{"n_layer": 16, "d_model": 256, "n_head": 4, "n_kv_head": 4, "head_dim": 64, "d_mlp": 768, "vocab_size": 2048, "activation": "gelu", "norm": "layernorm", "norm_place": "pre", "norm_eps": 1e-05, "positions": "learned", "qk_norm": false, "attn_scale": 0.125, "bias": "none", "tie_embeddings": false, "parallel_block": false, "extras": ["capped logits"], "init": "normal", "init_std_qkv": 0.0197, "init_std_o": 0.00349, "init_std_up": 0.0197, "init_std_down": 0.00349, "optimizer": "soap_variant", "lr": 0.00434, "beta1": 0.95, "beta2": 0.95, "weight_decay": 0.018, "lr_head": 0.00671, "warmup_steps": 200, "schedule": "wsd", "decay_fraction": 0.917, "decay_shape": "linear", "final_lr_fraction": 0.0, "batch_tokens": 65536, "seq_len": 1024, "doc_mask": false, "train_tokens": 432100000, "steps": 6594, "dataset": "wikipedia_en"}
Each number is 128 + 32 x the weight over its row's rms, rounded and kept within 0 to 255. Layers, rows and columns count from 0. Numbers have three digits each. The size before them is the row's rms in percent of the matrix's.

# layer 5 MLP down (transposed), 768x256, rms 0.18, rows 498-525, columns 0-255
092:080115152173137137121157175172122054132096132152183087134143129165169114094203131122123095112133032039124125158116150094107152086153162157099129137133069165157140090149117143125080147187145122117105121158126107068161172102116080172163099131148157156154075087124153050128124131090128092127131078106141102158211090067091173148098121126128075118125115130159116171136128157108061137135170144102107106178135142165110111158092139112171101137074111111119154139137118197148123081115171102151046103185112151081123122176121159129062137109144113107106149125171117092133096158083078127079119150101128074156134191144070100040159133180105110103117090134100086137125085134122106154179133111122138098132107155146101142160179127172151150129125090180146117121104177100142132146145120093
087:119115104117163126115121103131111138110165127116167177074189163101135176133134042101157111121125144102136125122146133092126100079146155148194145144133138146133045057133081162132096057164164126173142126091077176185104183110158148095098088166102177143110172166148130154103119162091149149099105168118124158143132091156148146094120147088114081128095135105113182093122085202185133113139134093117100084151120108128089025117078087101107169093136107109148077133137131172123169109106101079095139094163115113074158127151133144119172190107147088130107169083180174096116179162110136144140106144151097144155155108119088140127158145071146070151131159129071136194143162066140122082182133107140083153091115092126100160119116165106159068077113131187104149191096154122137139099157137129
091:137129133111143120122060145085136122068175119064150165147163133163130106178153150154120141157110079063145129130105102165083196101136111149157176133088142063071152132153114144121127145122161133134144069079169142157167157153146169126071164146167128074164131101146129078167122110133112148078078093136180058166139144097089147094161224127111129123149218159179119102144149063127103145121093095106131155120120084069127108163152132127120182131147104132133150166091107114149097097094143066124122198139152160143110090190132177118151183069122104178124140156117198083139134093122079069137133132162160110093111137153100105129084145159127151131146117103105131142116120098125196057173148129126102107123165071129129169066149150125115089080142208172113128121140142139149113103130099154
086:070129088104116160177084107137111111166152124163127125140122197121102155180138099101121090137117116112135126131142173138111166149173073120114123152105088168141102140168135120156155190088145171150129195151113118033082105106159094132145090089144134125167132161145109137192140119092155161183159116100144168100102156162116168180112136123119106134125115098160105099064125098085102125039082099126102163133168142119140150152092110135164127126067165117149070028123139113089091169070120191092148124118160126111183159105134082149122113146115156140187114133089120119153118139146154206160137092146128055067167102065089125070121148065155123117116136131116113169068095132104112070128139144112086121173061140161128074140159162098170107151172083103151082121088162098138166116134144112
088:113119188135112137146136162179063064122122101164183171146079114091178137139164126109100181144161117154196170191186106127104189062103087145119133141120109101125128129198119138154139162119153141179137162053071157137160109106158119194158164124115116096122171119094116139092114146164094102120195052083120095127153160128166137071119084126098138206138136138072108096156138189102113098135123133091100098168180134125113155149104145128132127138074108114134136056105148137141147117125117134172182097135121153109171115146126118119149087118157140097146115095102141133093059116131165107139121145177077114190182096099130082152115127202115166131161137082159114131091140102166161089163147129104123143084168094155117103131117131120050170154069100137195127143168108159175191127097133129
099:105139133128113110090151116118200130123117114165124114091108160147101135125154145117078194148179131139145165175098131229157095098093114107132134139185087054134194116115136094117133064082145105144135122150168183112130093124073094145170109139122109130155143090082135143121099092121143063116127131143144102101128045149127127187121123101186131168112172130088133122160075144167031122112098173093122141084150137123122107150132168140193162139107092112139157099148144059081156093124095146146180130072146165084108175128111111076142156147136146076150111140140111125150129082143144038100148167172182130114137159115143174081137094153137115117129122094185116104124099152124102122102165057036167130102131151114160113089124122118087097153109109094137086196147152181089132186093125100
093:145145180126102201134128086105147107132115137088136119108152148101124173160147107173129136144104122121090215130166073113171059105106118122155172150147141126127080164174136053168105072145094153104132127128116152108155099240217080095097155156104167138165134170145114030131100140111107072141084107110110145052092116163056161184138133104073102166139064134176127151117098129081088140149151153140095133111179138094117167132130123147122144108183122141051150112132108108117143104101130159127134126109192152092134147085094088137154140136084095066137133207097140108111144110136135181122152155152142088077152102093132139103093134136098163092100178088107148129161063099119120149127154112142106135130147099096126166119093100111143142157092124121096132150131084183156201134110169122
108:134083142175124125133091108090139158146112174193156120140106115129161121110193103115056126143172141096081089149160094124166178123189148169123115134113121167163122134126155108155091066120088088164128107108136117117169080181033115133056148131174164092143192126143160122182100182148185112154147147122148161111131139099155119115170104167145117116151107127185108106153125175139086127106142122149144149120111078060195132158102131123181168157125134126101160117181134151140131093144126128155115120154135125102155169141151100145101187146156138113126085037156120149168162132106148085156111113120159126154090161086162129098166086174112201149128098194115194186137146115126198133139089147156096104175121159107122143162078129160144154156168124174150111096110114100059073120038096160
104:073093106064159168122205084116139149161106177109132118168174096106108102059129137112137146131138097090176086112116073164131108149142133040160160122119155069150110077057130121114135167103080107094163110152079098146193128129141135151132173107207147142055134161173098197101072107132140107123127043096143115126054108158102101085113195120136122119094107145158077118104150122165174115138067079156092091114136096118117105154134112110147149082145146100094103146132171164135102101158126070128157107162154178133155138133121123117118154146134112127177117102121142101127098099055103134119100134119127135077067142124067104106114120102138130109132100166092111086137129075170059150158138180106123204152123159146142072110130194174099170123102150168122118129115157133070128150139159160
102:163154085154157107081135089087152122105128165121075141145079201123114105124146186099158124105124126162156193120118122033106121142110157143222118124135091125141105160132140102113136153118108148123104141149090113159100098089118134126143090059196135153100143146173135092139140106047127132104102103073121098078079136157103100125111118096130147112135114132116189096157186114150087106097132174073139137159177162144134161086176171140154146149110143121135162136122097089160115111098121114150092092154129196163096154136174165097105145085143121123156088147122169064162122100157141127101230107095152081154105148136136154061147157172142060140122173093151129129094161072126158130136134117080077144111155129081108130137163163088141109178038163127168088047110129116133134155161156065
085:096133118105100091145079067116121154123166102116183053181110139094148110085158081117161122126145114142224197122164118107057103168158151132169160149169134116122174164130105131147087150148065094090118168127134126141146140148155101197100129148150170107090139161111159130147126128107119170134111136149099156166077109166098096145129151173094157149105121173161111100044115137125091169106153122107106140156101142071131173055124147131078132111161110122078145107155176103213146205142106129172164158132157124152144200142169080146118174142131156174122076116161178107167106149142108100095120173079144061154077127130176083137076128075117130141114098119117192144144089137209161084094156159089131166117119135107141163129083138106098146153120087152144151127136147073113083104123146146
093:123150126102157165105086186045129065116155141174092066172071150052126079182148096038186113107136205081078147121127130117115125093186143197111121138086103143136082174115100134087133145172131116105131147085139105085155049106121072140124140119152138137105157148123213135156121148125114108147118122129202113113136133138134116160202123107178154121134190109189072119135168107120072074116086122086170153119165125107189088131109149103142154124069138146143111142104116132160112153126068140144143115064102124133151101189079125076156122098132121178110151096084156076131163120192134118088129105108135130090128164071125178089130124123147135216109094120115107142105085178121154144120151074142171112106136093124155138134147139104153115123127108149154177088141122131146099136142115122
110:094159124060128148168116142140124160083128073148099109128137107149078079129138098169083108161123127167149178144115141143150133122121057117152167133107125136142156177143129104177136130083094154120134088187113113154086150136126123093110106150167113140150148125169086096140134141082133095183069104121154177140152156131112134137156093123098178134130103115125099120115099107117128106218108181132198074083097137137104142180159134200175135114170131119145081180186102169108138109117145175124152202110137152117102077153137135133081167091138137130150164086153128070147145113089132088086096169076075161080115109138134134193103117099128171134101207074158093118150056114175148124193166089151147089087181114133112144195190134074130174141166123112141131162106112141131136081166219107
100:156073110147116119147137133144117154171137124117139099141120191112119177141156135132141173226124135121111144107152099160110142154113113130138150124110127142121095071153174175117152099094069231094151111183077106162142164093118152134113154138179073170101132143072144135149126145113126027096056156042106129153143142116125132154169136132143117118111109111168145085121104120064126114114116089112129131118112140131144131099154128092119151136153083102063115069120113145104089146116095090156097068118092117111113120078095146139107118182087190082156103103097129115044104173157137144046180132162081125184126064158093124134169091128059085146161163220141071140134157135140120110203126096092151141114166136145146108104126154126113168090120127169153129159154154119116113184149181121
105:140135118060077136140079142132156123172171138100147166135094135113160092146135111093144160142101085109157108162160131126089168064141148096101091133113169133094102114186134163166112144133117162134097127116146106148124129075125130097177093087159096094156065090154128141140108134113100104127119107152145114141150140126049169118147086142110113127140138105144105192122101125223178165056125162079134089124120179058191088084081161066117119104133129092110108112159148129114147158131150131144092069093137154129097166154114150119144099131145191152109137133102057147127162156153128137182160117149174136123077223183134136150115098127078149158105146132116132113130111126041155180087189138148062160095080126125165146134104087123131154137049120116054129112082075123217135134068140129
100:155096067152078083118150100029111133109110161139108104107113102143131106114096069115093089192091157112137145087140079125097200123119131134126174147136146204111100111126169113134154157156133076146119121151171055145113109166190178121168115157123123165144081103144120123186044148069119158157092083137137145244127188102112146171164081108153133109142142077071127122135125143110164117169168174146151164156147092132147128118146115162073116101203132098130151204130120105084134154119195102137112140182149135110152140116081169171138104151167119139117102164107107136170132156090134131125105135164094166047198116112140094152124102176092125126123109143125178093124142145106138113118176197162138126182129119152112194118135119150143117144133164105134136121126068080119092159115104140
084:123145085064103159111214151128121160133115119098124139123114203175109118138102150122110128118118089120138140153175138111075087177142168108143117059075112156142084104137137131119127125142150121188080088162101076155018040130109120121122159107141157138145106145158137127152170185128180109147141162128134207128167064101133141133055155134119165097113174161118188099106128194160103124088125108053161166091083127166113164124122158155133138119088137123152156123092100104074179133208097122079140087127130130182135180082139131063107099135083078147166135137133150132098115077146105150212152109126122125167124156125145145121132160132092150120084162121169144088106092144108099124101096107127195125150138183119116180112095134198107125154101104130111191126166119153106126141137177147
095:162115110188120183101182088086171111132123150091106111191114164117101093163156198123130156078102129178158085122097088085139072131091117101140154132070123135136095109150122139154118080133119148156075125166161129131150136114107124140056205132108102138135148142126129131144140176108173100070132126147109168139100197146119131128170110110116094139135079179164106120170126207143108156083119096037131104081076096131114102185160137072049086109179170131148164103065100169119131126182163109080107083152060110120108112146039151160145104120076160091146149107124098079158125134145148147115139150091134147125136100119055145121153075160178146135121134162113138089134115172081110082106092140145153077176106149139117154116131143127173183122135107132183089168173100100121102119169123116
103:137124160099099125114038082177132169071072138113130160121116095143121132099097119114086131096082129107098107128071136070098158178173173081186108175171127082116066133107144127182154107097125101129148063098143189078099101106109139070118099111122102131155095142142147163112114140171206143124106119167163179184081122095083117116091175144157077168156178155153120160202136158153143108140135120091128096099096109139091122154125180076106126137137057119071126089110128208130129108151077106145109155173132088140102132187094103074155135097141127155159162089178177172143110149128068131105134105052149157126147116136130138120137149093163176147109104093073204084124140142049127084117130096119147116158180131150144117102089128169134134147142139129133143143150123136144166059137120122
106:163118152098170068154149139147114146070128125143146119202147107162124146126155055113117152138111140133153130092149152141161132160129138141153101163067111104157180169127117098066193109073107104076140165156118054089091209141123137168175173120182084116161067151105080113192104130150113147165136186122090173135221135158115100101114108143132124115118154179146135081147117145062083122094095070105139071069145171161122143145136155134121090120141129150109147185116081094073145118109153149078171119105136143153070132102122114186160122047156124151139082106134102115169163096146124142150131160106069168131130078114059150077124083121134114160175179123101113147113110090173107123117111155086142113118143073116120149153095197101127156074124138094142092157120085130157121133093170127
083:129130076097079086154147115111132132112110122096123192109146148144119115121128115111079134076120153123110159131081164132112125156114184125153079152095142137073153125167093126111157077104158116089090109082111127148122162163101135134131120127126169178088155138126140063129218085123122121078104163118124155174126123117112142130130138122200121178102083123114174140106149116080136121100189172173134117099078105154098122106136132091227109139154146147125074090116065137067056141181116088085087153163101139151085151169153150122144105131161182147132212147100104119159127139151126122110120164100142107167131139111100104165122167187153160078153148107186134080049163146159169144085160141096094153084116115157109061066148123164189143121103200101101088110166171089111052118095109152
114:113120156169143147141135181183149151144119085203088167141118140186153147111088067105139139114106127132130169118197187125163094173154151140139129097123127189135129173130128166156123146153078148123124150095099140158109064169200102124116155140075120193131141192166106129151138114105110120160106131157119115162172161094218156093150115128156142070076208105123162165113147094112182169152084147134164108137136101120170156127082145127093140051141122127083100083161121133122130108096112215105181128125137155151119130141133093119103142146129096121164116110091129189128181129118207117197170145125126139154134128150154071150155133078149110080118155134105138122087075162182178091138197151137156108119113157134189139192117134094081156107113180165103188120130164148112164131184134098
091:079130128118180073122102153101138162136164166057154118175076215164142154075110073095159124136172140140163131162158140128105092113089123119121149122151140202140132140171120157146134072134137145122188074101197113098169166108108102081102171102096119125077137114121155059122163173080108129141100134069142142111147113062149122115095130106183129122132137118160120098127140109154095118116058147132128163082086159100102156104102087158116159111163142126138095097134117091098111074093106134215123160145122098093136086039135096112085138111123098143121076131131185163061156128138084134157143124185126103130121099159171165123114203150101147140100141130122105130089116172054123122079125118178149081166130143123160131101057101196144085161112117105082167123163122105082150132122198149
091:144092140134096083107144174070098184120188102137118150186139082175159128146127163139124156125195146096123154102093141140084094173087138156142156033090145091174178170103073151070121110088158139113180169154066155164125131088122117105123111139097146095122150099156100130097127101121150138077090157139069151141151142164115134094095099222147108102080109118136136109102088137159174076123143104187150124114151097131162070147109107089136143161132138105142204082138151124100083162140105093124149126105152162115114101116072075095139079071078105184106147089143145121190094127145114190122123112174159111159199140080177158170102087127151175145160114136138142212148126144111107105127173204168121130140110127160109126120144147096096081078082108150133123113078115099099118133100116103
098:089088121136159203094090171141069173136132170149124140128125170173061145136150097133103082107090126131110098177156100149091127136135149153105172120143155138148086137142090137147127133117143120135123177113177100146147127108156139158193113139105104092167118085133167130174115119155146168131113150073093179075088102196073127122141082089152128106137106165047087123136115160170117074113165107107144131171161128139120155131125119116162088131159188151123079169082123071101123123049165115079083182174178122126139097062131167090164124090118087115108087154112117071170178144199121182157148154103116132141091183087159100143125066109117123123162124146120120082126133122079135149146091169086060136077031158120115148109160140047168096098149116155148140104151083116154101110096125124
101:134120079142130126121097109093128109131087149163178124174163108150108230131089074118101132120121101140105107134121135144132118090094064137163174125122122146133106151141094129129186132121151143076109168194146097088128160092205166125097098135120130156110109119148142093109123142139112113103127102170165099137155135168126107127054145081064118109086156138134128145126083094088094120099124150159129085145113166115117093219095103159178110168133096150165127144142085083066134156112197075130133133114159097109196109163178135187162148129204131167105143145189128162105111173211110140180151132150090126138134167044125106102149134115090107036061123082134105062115164147118131111169169111138130106172126078145167142103125164138108104129143099147146167121080098105200090123135076122
104:165089095158143125144093151083047097185133160108066130172072125170151178124113187116131095138112123130106120093113147126103167126111121162123177100145138180040119141135168109089123125190132125163140073105076105161169087168120110107116090139117149174134149140103137131100132116063132137114118168152127082175079081107088094099128150103127125157136100166071136155082152111113070168164117158140127153172118157121148090113137136179111125107175131130127158141124111085126147075140143152120160051110138173141155132106206191093091158160138071104098157111118172138075099079152196164111079110122098129088131129103126142171110048114111071098131093139068106130045116085175114092121161087104139163158142133137101142191142091090121078095136160124132144108147131054135183090112114160
090:105135152203115174120069074107103120130106135122124130108164155119102146130124146124142128092127106239173137162106114113104149063134153151141113210128080115139145101149094178161147166170152104124171085141117097127118151122156155156133080093143196203228098144105091163073130125135143156118183062190155102143154128149136121161131115110121045140139091155145094060151126170152141139118169069103165079099191136112116142131165145131165107147133130148136147131111177138167164147102166099111089162180136138138110176124074150100128100097112141110090083158158124114149130111083116096148119130087143142091160111061139160167141155138152160144105137144092176140216123138067120138110081159134119136148143076095115129082123078047142175159132154127150100158115114099153157077061136140
# layer 5 MLP up, 768x256, rms 0.186, rows 499-525, columns 0-255
078:160152140118137112151081164093107124085117130098104127122101121112114148216126085114149185141171088131157121143161149112171158084101165132086046103163148084098128173180147164114134132136137159124124158095144158095098187093133114170122127122122128181123122077062121074173151206134092166139171172157178173107131153149187164161149119123143133143130141136168166117100137150101115155153101143185148070086133100215096148153096115176118175112112097133198058133142183125102162137152133087129113090078140141139110113126164136120132149090090186081125098058146185049128177118155153138067104118144083157117116089117153131138175143117168118155141190156108190118111100118169155124103075119126121142093091097145086114111081145159132165188117100115127220111132123159109151131093104101
100:094132161180120097160150156171080162119085182159188095152054118095134124154083156069055109121150121124165129164190146101141091112124125091119144125122151134170159077113121093061111145160108097102127158095131121165153083116162099132161105098108165094082069136164159129089149119167112083123119153065074141085139130130137064135138046193130124123137185118174128145137132165142142109155182102197165075144152123131095098122176160155078108088119077127139127110177145115106158142162130137158113111098115135158145080156157107123140143155175120161157170123122105154166101093152109144063155087148118164145113169141132151073126191154098130154153153128123122092142118130167073177091220126171184161131106220123101055114145164126140133087163122111130073109085152131169140152117146121
081:128123094140123148123133110123082118153099132159174218147142114090090142172084047170116112134129149099090105147143059109109076054149121125100144108114108113113098125097095145100130160145121167106091103109134122102115105167110144148097113147137058140136097119127096084081120106132151183187154139154113118110109100073136146128114106173155107149060139063128187108186137134233127099161111111216133148160152171113162092138168116117119149174111101153122170134104181099138135076094079180159153063123161142075135159088125133102125113110142124114168137190171122136088128089155122154095159130106141153188118150120136132142123152135156088142207091121134091129120171141110153097138151123098163118102127190103094152130037115153075211204138119107096067170140145162102143123162085137
081:136070119110122090149165097152159140135148153080072137097193136178143205097077104129089093165137103172132075101132112184157134104071165133102125134160183093103134137113080137122106156165141136132127078156136150153134078151121141093142113164109138111151167053108115108160125135132120166127074106116095090066163116094111159143063125076141143074178163097161135129095109058107116078099093150136129121149120115096091045134158110163148138107142142152099105131144066177200116078165081186134171151151158115168214135164124164130133120130116118097119132121119170116152134092104111067172109083124155106184061089174124093126153182168136122093150152191139106108088142077099146126121161146110110093111085091159133127170143084150086088084123095085061113094101141122104137190119116150
091:078107113153094060134153124094115091128119120063139146135099070129124113099148172105098124116159099160144139115140188157200139127110087186150121160165123147180110124146126134080118144130171105098108110140180164080111166102112147153166101130118156119137177086068165132119124078151134120150123099140101199098093094126131095101133126106177124139151093180083133124187066071076140127107166113126158061093156102113163115095104125191180128140126127089122096119166108097107156131107091203117159111157193128155109183110178129166125123120090109068130151155134149161109123077139147079166153099107177097147086070155094136132181104122099088172135154129179126085128084154165151156153126142087079130138129051228185132157139129148110100169132134120186151086149159132112188096086177163
096:055146113171142141137210160140117132136180136127116104109107112151151067119093116101117135094122095125149076134128203174133111169133114135148096124104103138143100114066109108148095183088126053136105123092154095140114156112058103127211137108145163115093111056131070151138156108120131123159150116109094113117123122110166108090144128130158175069116182107087089169125161101162216058132117176085152125129101121168159124150073084077128093106110149107114098082117120165179128153150115094144106150183119115197146162162169100078086119145105114118169159108181107152138105121111085097090132098139148138170122118181061119105126140099123147155133126154117113105124233163105129111179117165165146174130083160126182130126174108152153107062122121110134147172118214076123097145178137143
089:190049102148168088121118084169104191123059133173113110103129125119115114095097149115107095110207092163156114076117094157186063142081125143141143145082190140164153108148100128103099099121177117097095081138198179099129111101137182147109148126141126120134095090136128151165107144133152119152163157138140246143134126079198127140164136129155146108132093084127109070116132160153101146095131059097117118120101084126066083175183106129088173091108145083110137202123140121125119110109176143104090116138162154156114152118100131139101183125116109084151117133142147133153103092102077096177114100152163194125061114167190145102190121120147130094135117150119106093150166119102115178140139112117127187152118222153133134145134168148083114108169119101100086185126131118105075122126117156
115:175122097145145165138092134105131132132144109141136125117180149144144158098076107116126162091134139147166201111151118129130143100105120165100142097153083170140128204150107167081101194126143145147151083143218175121152119106193138106140176166171143132066111093078142041118138102064174174203126125149092102120179110109136157141133067107149121159127115132149163133195049140114115111116189141170173123070104126124093141120095170144104179148129117189152164147073041143109137191141075132124108105110137084105125105088187162125109102145107101143157166112158087114101107108143209143116146101105128119118173172095141169084099149147093148165110132096149115143096074126131096194102150160140189113082114125119102134157094117141160121191132125115125121055117106123184154090115102119
102:121061115127129110103118129104087214157108136131088124089108138140091063138107117127072087188064114119100166118089166181170142065143106099130030174092115126137178102121127092130117124118176041138133064148164153154153168150114132132139125123093158123150059163101093167088113173063147129145149094101165105209081149139071139144109095143109128102178147058163166154125159181068099154153133116162139150111154123154142115110080164167111166149153138112155054136125097160068124144140105186173150128105124158101095138076113142129207142140158162138192136133085154115116113135173170179114119148151099094116164099116090162202126106167162127092169155146132122136117149149126129143137132146133131163087126129159127114139081109152132136069164100189118094125137138100123095171161086134
088:171102110143138114129191106129146128087130160172124177143132146123108120108039121128133102151153120145076110132152085079162078096131125115130122116190134119113156120131166117042112157119151130143162141110156127150125116161081116105143140082199149141118103103114117106102137100130156096126164124048119078081152132059164148079164099123079099107138135032110106159143156140116098133095134169129213059162157195148120121166131141135120104096044142148160114153125097051106142131111106124005142124152134170132101101117063155098140103076104109130176138177107168093142103094103139122102141165115090126127143167123116161128108169131148184173157061118193095138133200098171111134133114145141129121131171132104090080072128122192149126160152093082082145134129135131152159192141137128
087:142132154118123182196113154115105147141119136105088121047121151103095098114076144127133133156185071156119107140096160176133101127128131151105105117052169073143135110113106061139106086170162169130173083136175212101123110088143121097145130102152157160137110139101162193127143108127045106109210170069157156139077089114126128135119147120113213128155135126130139113095127133073102147142082135098116161117169092165121148087113096127110180114079121106161097135118162147122098142099101168125079120154141138128134149072154124143118125175123066093182121100147155099074116096133094155099106102092172166106038152193207115131119113126138161111101131149109170120202158049094134158153067108136146113103113169153071186128101127126137122080129130101121109157160128166106073101080131138
108:096141059128070127125115096089145119135124170120122154083177140174123193132162169073094104099130164150122064189178102156127148110138117124150163112115102091183112110137147126124152152135167096141097083098193151110137161093127143156107145137125121095152120076132119131156132129138145124174149115132145102107108102099140151120151123118111099101124133050148112111069173112108099101108088156109116127126115087137105125165093094175154089131155173120124107156170152124132121095174069134156157136139150146175195127069163169155132105135113171151161148175127189133105156162100135147164130102148148067235102084170111166088145116128229193147093139143101092063183088191073106202129137178067108116203108128099116146169153116146102141123115146097104076180157096153183149140131087105
100:190178135112123165146178121144121148110093126119091170136141102138165158109110091062142148159104132116157096102106132139133139122120105148093165128184145103166126164190150102128141148152140148129106127162161177134134173129090059111145070065170132112128052102087120134078158092149122062174168179137132095080145144150072167151099078159146105106112138136142163097180151180151149190089110101155178057104124146084109144139101136187125142183141114053119142130113150085162104152125146147131122078167127132113106162128145214145138137095072134100194179155096103114119150168086163102163158121158168084145108150076100144076184159145132177074091093072152156131138129156113143182124089140177155197127150078111185142146132144136148108096106118073137110125170112185121145065122096116
096:082130124178129099151183137099166137090101193050089133134088107140118072168120126087130083143117158127110089156155158120115158175108175159172058108150179145115185085106107136130161145126185091150138084159140127175084120108158186109108181158136138148139088087126131143184160079093088168120152139163159179095131093096168130134156093134116187125137108156134095145068138135186187172067159114085182132157117155147162056137141132108140120084128137147084133067172171111134103142114102103026119137114099110195130096148115125192126124122060173160162132092082065154170084112121071107132164114108171142081102173130133150063139137112137114128092149128152149118155119073103113162150060135056111129137116106110170112098149119115161091112116094133126133070140135124104137108139136118
093:069134166105126085059151181110133140086100109150162133143121127162104081135190137104087100161169171142161126114118172145108153205100091182145112150117183123143108062085178168136139118128160087098158112091162147166122198088127129176158131155135186103171168126146108119137160132100156124112154113149108165127078121127143142085119121119105163112172141129091132086070149152121090089073086041123125141132129085116106084152093101175205128110180122143130145077163145049159087088196133163160139143157119134160126116148187086140131117104079138096161150113110103112151171146126118183154143089145130114109099140134115063108127084093072129157160123178160152100110144231146076138136129154114129083160099139122147101117093170126112125097138162203156156176161157129091140067144144158
100:164142132168109127140108118109127111102166126112138086184107099087197127122124176141153135144126146079154160066146124163131077101122137142135140122137103066075140113143048153164099106111180139076154150095172146113169170160125146171115105156114122149123087086118118125141097087166185215119153054145112081123078159156075089150208105158143100141110104107131060114139142107096088150135143118162126133139131170124198115090195074098124091105170088169098134177151103171197117119091110144111106104123119126137082167160110130144121131138177131113145090154185115140117115114063099123082112142095144128131114096160107141069115136130148132175115144183088142131158144087146178150097148199097078165135069105132147177173203136154133066136104135127171102126047141179117099086082131137
103:137078150076173157134112127168141157082132160103132146119153091172120118111123092114113085161140124116109169114133000152181117131113104161131120084191147119128197097142103150096107074085133139090159068101106139093112123148180062120188128083149127115152092082134165114084104172139123194119108096096083131119138129105147191170115096143092110077137114101105120106120141082113155087152139146202101127166144113122152099085135140088152158115107076127133159149148148166196152109176152102113140169130135098185129158152148094100113129092147119141120126169097141146102113102124095176157098132112157104161088135121238164102035110071135055152124116113177114160127102156154133157108172109111148096092127122091129122185159150153082121172137171105072143098113191107074121122116080134
109:159076146142122193158169138094117136100181120085132111120122144179068093187173111157109151166115111159112130130130105168146069112089125146114095120126055129018139132169118205109104106155067137170163145152100132142155152160150120090078121114146188109099189088109137113127114114164148217153130103131127145147163097151177148116202126088057139121140116131098118147106160119053115151126206107177096108138126115183165098078118127110158099096090162092150109189170122170074076101128166062093127191085122114143134114113043128171123102099147115139046108125106082129124081114131164132093114174129129116142140159096148126150108117137123115172093132140136094121096123150144074112132129112113137114158064159098120133154155144068122146106164113149082163119119137121107063173117120138
099:077146140151106088102138121126170166154134143120083113127139160161132167121094148150160090113071071127113110064115118166190116164130062090192114106167173095176055121143155127098110099094135128154110106091164133208098141083123153067125164153083146103126113080051115054142124128134157162075147165125131102120169223088116106154153192139150113134084167207113094109147129188146152135109121149084151188186097083170158142144206111143122169136091130108075139066109093146124145139156095151156137160139173119150131099124129171109144105173104130093157196122143145127112136089167098118112106092090120083110087145060117138141081128132145154118141159174156108138103089165076112132127127167120073109141138140095167154144191127074152094148135141109135180121096166171157124118122114106
072:154109110075092139118178176138121183176143109139099105154067156133143102122090155100161123097146142093087132154096194100128086090111142143098111129099157105109156127102101147146077109153164133083063123100114122162136131144068188046154158144079177140134110133158115163152132085096107107123133100125137134177153089177186101107137063176195155123064179062068135126088160118131140131098115128103174147062110099132159119179110144105071082136141108108129052113064120124126116156145097126114142198094094159171172178182126171123174131088165153114185185201149136162073143093136127139132129145140165170172092094172127089141148130132136109145094181122133132079173140201174127118120120127111116137111088138169118153163165122077107125128179120108112164150099105096130098173142146163
130:168133051099113119084087103128170143145173161172127125147155099089124122077144182148150172164146098156119155142092144142111145080156093145127188108139128174124088089098091146121174163169109194133120079119111092126137159184135134128104082101159081094112122181139153105107120104174132096124151096091175098131153123168089139147098135097111114062146125137097137135170105069180137137142153116139200124185214062106125124114111178179035164120121085073176202165079058119104125175156136177087163090176127161150114166181108085074156158121077107089132127145139080106081141153133185107139148123095164104100124104110117109154108107134165150110134088107147115136077134100100132106117127134179164098135154203112189128113111135082138199133170129134110103110100091115115122116139122118
090:086219156065132103132163119118107158191074184166129118087122099118139060146100113063099126133107117153103143136113156184148142154129168170109114133129136145181177142151035088133124142125070138086138080100161117121166146146085133111099188148113124127084146105095065122164102100119136157078140138153078161151126134150098085110131141162098135105127113116099084130076153109119166134086138106044140155123087152079163107148151121140142137150163110085160052121126112167125131123154198159089138171133212161164110170148117175195091155124154117082132135136162150151098139111138074098144135130111157074081093129153106115172207130098134120167119083177125122139164155109159142149143161105126133147113100116083128117123216118154136094169157058107089093161127077139090134146186114170
085:074122101105170165118129119115123085186101094063209109083148184085124099108172078131116140118054093139103132143159124157105093093162088098146101164167112133114121113092139092132143172200136175119138153108163168142142123218178129124147124170215152142100140155123150139132178153140139139145148121079138076097088095078153135147143145111124145148145115148122144143135181075122109167130118137155138099136117116090166107078098111102150156142045117064147138147121170073226145115117141147160166112123119136147187081158128103101164212157093126099134130105121156159135079155194154107102140126088186120157159081139142154096125096104128095171112114108131087130125143089130119128148102143119142120105079097139218123107168087120138168208153080135141078059139117145159122104139079155
092:105143102109153098120148122136159100178072124120144124146082150121107191138165132123099132137109156129173150119129105071167109132138140076127145194124117135073152150104081135102107074151119148086183118142107119104095118193123130122098148121163137164142116163110153168072098098090160112171117092145157088145164186107122215133146118189112095177153161089119152099065112120006113177103142111171081146128152123106124168055117094138167174135051072137123177099159137123131165143090097195141138090150102158133118100151149137114125144120153135119148121125071176117118117055141131123136116107158122098136107036109132071105142104114113145128166100112123102087098139122133144109099099176073105153115184072110120118126076114168091167155101087111105085155150155158138139109133218211
101:149079125127106167141109139171214118189168137119125080138184148114074153148161164204103195105156156090163105100075124158124115155174127109133125140137144146099155162095148113120129138174174139186135140064107166082170150145041117112103135146121140106104180099073155086111175082158110127118122165121172116113130138106150136116133168176163139097111145160106135124126144172151153159139130122124114158127146059104153143110146186087114107053125119096104155218151109168162141109149123166110181137184092179104158124151155141115146049088122161114089165057094092157093119111085120126089157115143150152127118122160112147139104116147140185212144102160091121171163166106135096148141099122144077104060131173128071156148134103080163102140164127116058120129153134078121097077145069133
094:145126118103060116171086087126184132164088100145145054166132162129131180085109097103148165128161123130105161122128194059165168149158080102138082143117176083122148117108169116072173038096122103140162135076166118158131111092113154135127131169101108071125119150078155133179038152129167132149108149142092189121141111132126181139101172143174127147134122112150128069062033167114163104169120167120109125139083113126135077166120179104130168187174137133089167174105130163140117086145135104176149135123144198112120173118130155151125120132141138107141146142127125161075108142162110188105207109167131148188097166137135089097113092118139113100124175133081051130187099121133101119141153098081125106143182180109083133085118131103158134092174173111103113104099120138115131137120164138
095:103113129121113119195182155175108144106196081157138126125139087137140103167165139137109108128093142089090095154127209146101106203090122111102130100125172126128137136121114097067106119119144134175091179095128119160171085123148116085126140106079139095109125115110171182139147134070092108130133155112157074154160120142157100073129160113143196110166169111074180143149146104110171184138120195083154134118129103134138100121083136081111193137114101151076168109171145117195093104138113133049170125130110119139173124120152149121138115120146114105085151128148122182097105101187121156175161171158126140198140170164109069109139062128121138206080124134186071101074056164101112074135141114145141137167157113148152125148160196150089120064115073123132184115114136143106072161138138155